Each number is 500 + 40 x the weight over its row's rms, rounded and kept within 0 to 999. Layers, rows and columns count from 0. Numbers have three digits each. The size before them is the row's rms in percent of the matrix's.

# layer 11 attention query, 512x256, rms 0.0703, rows 0-127, columns 96-127
062:523537460561458481505557469480559502458448430529527473504517477470498461488499522515474533417562
066:490465436510509470507543488481473506517535506548486420442535529554495546457596514507505475492462
058:557512475533510535485522516550448568466518461569508537557483469513565489476473522504402524499485
071:530495491574516487555486489538540495527468469545528490538490494525444380550487542481471483482565
072:516466475399526455485537504465506593504526496485478484521507490513552555478541527445502478452523
073:486591507547466473481494448446543501509469504484500503452495500520452476578425491478588501494506
075:528607521525504537550540500442479450501490551543529426502521591460450480510397490510481495537512
076:514474408405499490546508511496528501475499497465492488523479491502468530516589408523502520439471
090:424475398509523475546506499443447533542447488520510449514502453584537544454481577475465524539496
086:522465553488487496472512518506503518540490484551456504526488453463461474432509512550517521505514
102:494517503492554457484462448532530494481551499494476490482547494543486535506454452493456518452485
099:541485526534415569489467507511462497544505539431561484518582531464438496585469500439390542488524
111:521491535461554527461555489510471522563502478493469459540534504605528482443512486531460528578518
117:501445530490474520488480476536557493466542414486528549448454498537496481499522525482439444463426
125:474598476502519528490499421552545487505460525444588500455500466497513513539505528507492501474505
125:484500470512517524561474497493500583422436511529461523461531497512511523482490538423504557459539
123:560513479524525537452443518477513531504481491439410488485560531485578476493546528456471569514543
129:493516532511481438495462555459529533521541484446393524515521458457510472523521485560447515476523
136:482553486516515533594451506471493527503464458523442529532500495549499538534483525501458516527504
142:536529530439528446504488475501460530469570511462472469496500576596498504503538499550459468497444
133:583556475561553497463607547512467567497504474513443544474575493423475450501481471490582490416522
134:526487466529538462498490514561522458528488455468489486439527496499450495510453470500516548512462
139:458530426499524361428466508484470468503535517573533488427466471475472563474542520584559477423570
135:508480569521479456462538479474507516459441547483463563508558456504518456501521510506490540478459
134:496536533541512502433483449475454460436580430463534509503491494413458529518551437429591466476515
146:435500528575487453489464462468522549536532488532501499505518432506535442475521459467519457432422
138:553428397431472457487500483498581491521499460509505508478527465527518388474530490543569562545538
135:442467562495508504537502551434556439449539527492528528490531522528556497560475483487558494520501
132:456439506617540475520588491569420501590450482525522444463471467419469460506552469440472461483500
140:480438534496483546525516464478520483508547503576512489523511485448548485530511540529504528484517
137:523462471507549451483528524538444489508518471489496436409567459476506499501487457501514526566522
125:618546517467535451485418618469451538542483538528447489492495538548513450510492482537509472500522
064:448443564480482483507503593545550483508598511470448520468426512553531533465497564486524500505531
062:468576533460489523496532517472451564511426477552566469461523545484504487500515540526490510453531
063:503538506522584477459518536463526545459496427495476404502522485517453521528572508519503466434554
062:500487570481525462436472451489495503502506554490547517557519456465499552504504546474466537461445
071:488537517528565502478560510441529562548468570507523481481553569542432475497465516436511476503516
075:495536534512493526521531486511460493455515603529511540456482488385513451480499545569453515548444
072:503408563446491484543514557494457459575498473540523497519491444458549395463553568616494500548475
089:467503416532511485512479431421513488516485556496474459490515484492530560533432481478414596474463
087:517579525504569559439510497436427442488501538481530478482547466500513575525432528515551507552517
077:451497453450529502487545562527512462551441461529506502444496419505518481498548494577500486548539
080:479497470510441513571437444503486518491557532547401459530523501567521494463477568447498585485446
090:474432516476466559477532452491565571513429521470468422459529429577495555522498497502504492486427
108:441542495507458493532499512534476498561457510519532516482541386458488517503396490489495549487527
130:501487498484520500426404440477422480589466463518520514490526545449510460544518490489454554483496
125:505490469491447456502479564516537519569424433542524538530518488473509522449429447507560467506443
139:529567547515559498480507519475512534527384548470490500514506512480463522430497472486558600582509
125:462527535569509613572520470483427459480508453458490603544487509512467474564558467503463503509503
134:477528504423483472467493516486429561400427564496548438471487514535452556450513461534503544477499
138:482461573489525460529508551488467461459581485549518479557508510555511507459501530511498519505497
128:482515509511502499497502514475499506555429482418531501519447492552488577424514576555473504425539
141:472493469497485518442510489448440541407502520526473499460503459521468488579433513515492446521508
137:480407517543492543451448540536524459484588538523543441480600526534511518519528538544558458511451
137:500547548460456520456523502463471476569446516517543481505482540463504510427554508467455524403530
134:500463511482440437517543468440475530470486453496477529473550464413486535559471549470487467518611
124:558486538512520538476514475510477466461442555479553506462494545532547544527502585518511479445490
126:536473527534539498487479459520506438528523472435524464499490513468471462492494445533474593489482
130:492445471462478562507435521523502522527493539480564566509508446467454531531518497467507506527563
131:460486527559491439528512535433596515583517496490460590451496556564516496540485516494500470482438
145:501482495524445449524527421596478535498524514459442493540506512398525455479533402413493462542420
133:471422532569538490485540569469506450495433519484457501526476517494488440542516465485470508469541
137:505541494493508500454478461447505549447495593473535479522496549458574504560503471505518539503451
135:493512426455479487542496555488458449488501471552519527485454481444554486490484445568510502459589
065:422484483472541570483503532522587483494492461510513483462557487478470575534478501495495461490522
072:454480575479518554478533584515519482491555509473463528555495503562443441461479536549406460516521
077:480502546592504479524542489488527486512544501429533447504513566494546483472482466408511525501520
079:531453498396461478466426546500397559493522442535429448504467473497540552438517515511506524471491
073:493517485499438446426443494580484441486473520542519467552489520504564483487441504460554527503519
073:489477552482595510534541523452455508519519476487527587530471527455407483594460504546499520496494
084:506504532513550489528535608564509509490438475530483540524428435570484429538529450572504503504533
073:516470453547483553481455512487539477480502559448515456496504437498491522433540535502524476488487
084:475486516500503425520475454486522464525503525506477566490504483524441469564423460542470548476519
092:553419469590436487520527447509566476580475515506567536483470429474576474533516524520452509411583
096:486590477539576481482517542453422547432497540571457557489477516534492487476430493439516490521475
120:582483535535515569535506567540499568545542481525528520558457506501443419532486525532509513537518
109:489492558431504479493468496411429427556480464442467558629548525531517436519555517587475525547498
094:478504472474464492455454506467512475498440508486504457487522510525515504514520503499555525530435
116:521525458498467522466535452561458457520535502432519492482566501520526515510447488505472480519546
115:461515524523580468505515519537524527460487496562517559478492493483487510458516449487537461536510
110:535513494489473507555534442514507540490497471474395464462495535489475486463503462515494592458552
116:443531549485523478446498586508482456545494533425473535480566553487513473502578491564485488514563
115:493522517481534546551488480456428519572508489506422491567568470519521470532527452538394526505518
112:571561500505469485474494476541496558512523462416492448550515574541445444492568541539468456504490
117:603520516552473492466554547521445550554524484465489470585533487501521495536456512599500496486494
109:449537504509559546454488487485550477481482427449468478504466508492491593537514488491553581513477
119:437545518471632439485533526500525493569526554542533508528394463564529557490541506474477453470523
116:545556575427434514468547562455491486472440532438496502523552524508487443436536489504494495523453
124:522408506490441495428547435452500517421558451442575504465480490549504512530554467499508461491556
116:484572480538524498423512508435445569529532520567525549486515530493477492485513466427517495540464
115:438550402492525551523436528526567438485466491564498445456509440463487499536526405491534560541513
110:488494542523487448559493510542511441531497490471495578544469480477489485553454483490560580487480
119:462418494530484485518501520569440514505495497499550580533421547566502507456593496400500498511552
110:468516470515622508499555525453533459479507484514408493525520496498541511505536548550510591475496
113:486477458451482554589530496543470445527543430510524420446461475529447496449518460553472475453482
114:538589487435616515427456552516428493568546472527444466518479482542504493497527551558454497526436
071:514509519435533491542502530431528502513571570552544449526441440429546539482494494421487576458564
072:488473488506483496531482487440488494493508500489505414545523564514447580518503503470479469546550
069:479497512465432503491459444471513494489477478501509424474553438499528492453505506424656546462480
072:592516506570528438517459480503552507438528488495510462426443537509469479447430451457472492544500
077:506534487485530541499474550456484552492455414455490504436444521504447512514507498583528580520582
076:508468526552540512528459441413415461563516524517530537453504546414469499472479539502422488513522
082:487511453471522446523494410458485509597541459466531461496498471511480503460521478424404491509523
070:441508480527486492533462572486469454469464449543510578533414480495532503530460466532546528523480
077:520492555472539534526545529486498524435578491550497490529551551424489576467519522446485498452481
082:479466580512415491477423447517542464562533504367506472492531486515508575462557533494432494486477
083:509475474518483562475521510498554491551465550611518531471460460425558567508470450509527530509477
102:461480457524489541449536455521552509517437510463422474477454512530507512478560532475532503462544
103:440533450440535541511563493505462498478545483541514512476503497504508512529467493512467527546455
114:413521479482541525494517474432486447531440503443530501521518559493493490535532461468478587544494
099:422520522500478533471495575490555487492443520523444537546506501507547501428567436517496505456496
115:518585558537590507489433486520437533550456482521546508460520520500554502459519495498560540486579
114:457497481525542578537483561501475461544464482520535502489541466516475499593552457484491517510476
109:454501527429444448530507522509522457461470549494526459429523489465458516514488501498495552543544
109:473502543511553533537446499422442486494533481507486488579483508512505589474472499510487495474513
123:505466561457573525518518507461506481549413509428564536525505523501555445474481532489453497519441
113:460471516507515550458479467453498438502448521563567578473494451479504408558518522543461427471433
116:494442460514478515537473492516420418528523571532524415550551532480514513506506495479613461498500
121:479561524481446511474493494516437492528565421487483448480475507471475545490498526541460562442505
113:476526476449439487506462477518520543419498470533508549520552453441502473469497568446404443520523
123:515540510533491518389513486495553541542481520450510508442469580514521518513475511425523482528492
118:476458415475558495497469497477489485466423472445465429427571500549498459461523491504491526493486
122:418455479497479522454404494507467517499450535533547552461511553545556569476519490452490508528539
105:533499500498483471448541502456546548524510490463496505414508474492555514513461480535460432585494
106:485540493466467525506549517565463500503536504475429485546419543469542452506519416449502562466425
110:502475542490566548481596516487503439536450582540481492522479529490541440563531505531482469475487
106:487524532445506507409518506479442567447510524433513530447472581516526459528516475445489528516427
113:491479551513496497551524462540408465548515535593487577533514535473515465456497381439484507458541
# layer 11 attention key, 256x256, rms 0.0701, rows 0-63, columns 96-127
057:488503436628552463485486515468481474456488497501407436488486490511499536468515505447434517515454
055:491486480505472463534492444521491554523521481543537547438474470494497467441513561447559550465555
058:455518538397493517470489469512513431503456517538583495506522533480423533556553550530471547461497
065:469496563447537529466548442492559495475488517466492486502504430551497524462575433549485477595553
060:522487436561510554546504517464482562575543486465485523523529538511485489517467459523506514508489
063:517409499527448485441462529523461449503507555436484491557460505488501544411583495518436537585436
066:443518550436514489389477568400521479446455481561505523539526460505525502516538501457467476503508
065:535480502477510468578454464576465438547500492478472539537532505510543511511480501454467482526498
098:531470453533430520559482453514426506542501486475464531551548539484506535435446563470430485501483
071:471541500516511540502521532509488548511494480515537532507420477459463526533536396555547467495475
100:512504535466455476510487553425471517491471505503501580482493532471469469471481588514496506587476
091:535528493531436474437498534532494508499552499557528458532502520496531480471469514486493493488562
108:450404558439468498522517469481490517494516538470453463536466527499436456512555456521503428498523
125:550443469515489555537545452516528524541480554485459488518420425535465514502495521463471459509469
119:485494436506537542547521500528491443503496525492533492479582489465470542531549497544511483505568
126:559559555470610431505470543479517552480467424530541443614512419504447494527534478480554513517592
123:519485494523473458501523472565510533458497499459462549457443505520462529391460555468463452546482
133:480513478459487471503546475538532480517520547533520438523520533513509544503547480476543481537578
132:511615451440500510479447477490495516488461532415529457539515467463523507498409519466517460565520
136:457539586480517467480520487483474477421551512481501562508533459493502466438551493507441580455466
128:541525538520503498541486482499455592524478472465491513462501511522528549546451497463533547499447
129:482505487511509541410487541472505453493507481525445449532495529469450495514503534576571670485401
134:544547537503523528533517565526514489480498544489470575448504518559516552471557465525440474520512
130:540536508427460475534550503477516495497432511459452448510522499440553419440581502504551464484521
128:532443511493508550501523474478484424449544456430490465406516521549460471493464528448547468528561
130:451523418491588523524507518515462507465572527492441541456485546412508557456512478556507471497479
132:556498508466551532470496520532559486529483492579481464446418496504563489461481471513503529507512
126:472515459501496494550516519528511492486541513514482529518493502488497454550444471477544511475493
132:406484429497471542432533510411494577499470440480508550494465510524535462539538529517492428512481
127:528453545546509478537558524521543484498460504546473461512471471525527487507520512462491610570457
134:601517484424509484492487526539447489513493463488477513552529462453445502493513488538431540495430
126:500567478402526496518480466582458497630537477487509384515530486498429503434537500472511492516431
053:407503475508478555438538509517474545525424467496510529548476515507528474451536546575495520440462
061:518489494472462465452481490519530494435511462534521502497551582494516470509512405499494516491511
057:560518437532555548523554547503402491534527465544493647500458565513472467495512487582474510466513
062:468514478541417596525501461551439537532529457550498523543530541500440462482531493524469533517510
058:539505539506472547513497434509506455541528515504540507514536542605559448499433524458483478541509
065:496501407495518538414461548579514435465429453519472446481463457524533531508545469487510504440598
065:464546464493468570480523570552490469442455440555470448503464542472463535526516432552589457470528
076:518489564497425480492513472479466541508509550488513520499503524517459541400497532486499502595475
072:552425418539450518479500494507538452485497520439463417524512492550505504513520514502450570496505
073:560539553449391460520531461510518517487526512438521490464527609514572450482469561492558422505463
086:494440519509464498476490524533506520471529474450484498473545503504455540478493508534412528506567
105:540517537516597495514494527491536423497567525514529574479481460497479473487457459557514484540467
110:541488550481495498464492564434490485548505463462516489463488496508537494489482530551525484548505
116:487438504469476494549484507472464488532482555492480478493501504558475458523511483501453495522485
127:485560433506478508554564475540496496460566465453467541454462477509478498540555522517499494473481
130:451566537453536541520476480541484478456496477416578517462591459563496583452500483502535530443491
123:489493492548506533458476539609526534415539551541450549525516492456453482536477488510482495481550
126:521458443448455549445495511470511483486432491536500581526466506482461523433490482553400542544498
130:546459574500527485532537499458493506460489498599446488478487366472468537552524502480499456548535
131:522478639462482509506448480474486503465493386457480589484469571449474477499501500490515482476470
135:511555464471446568443489487498521459504480516528521520507516461517498527545560480541448512485476
130:410475502544436422506466566478444478520485538491525478411550537530504477520508521499447475488468
134:500513538492495501505509462434501499521569410497521442430542454516458549474498546475484519493511
136:542476473452492526518463529524426514400437480536475516481500513460508502415530544521436520539518
127:483544579434423456472459480524564594520540508503532489465520549521536503483451493469478537494476
124:423435517484516453461464497569515496495412491498507482501524559500499500530573542511449466443462
132:486486562541460475461492476498480502535486527451547516528558491577502534456502444446529546493496
124:460531508525502504519431456509479512491540491522480549422545527434550492511479544582517524578468
136:441439483479527510534489449525492514533547505411490510525426526438481471494514496545560479541478
128:498546566430517491527475476497496539507435488480453565481516507506546422568519501473468483492517
132:523556518465497498539443436467479497518563532407476444474569571461422416477499451508449539542482
131:489513476561421448514496491531460496534486543592491580507434515524490504516423468459515563494491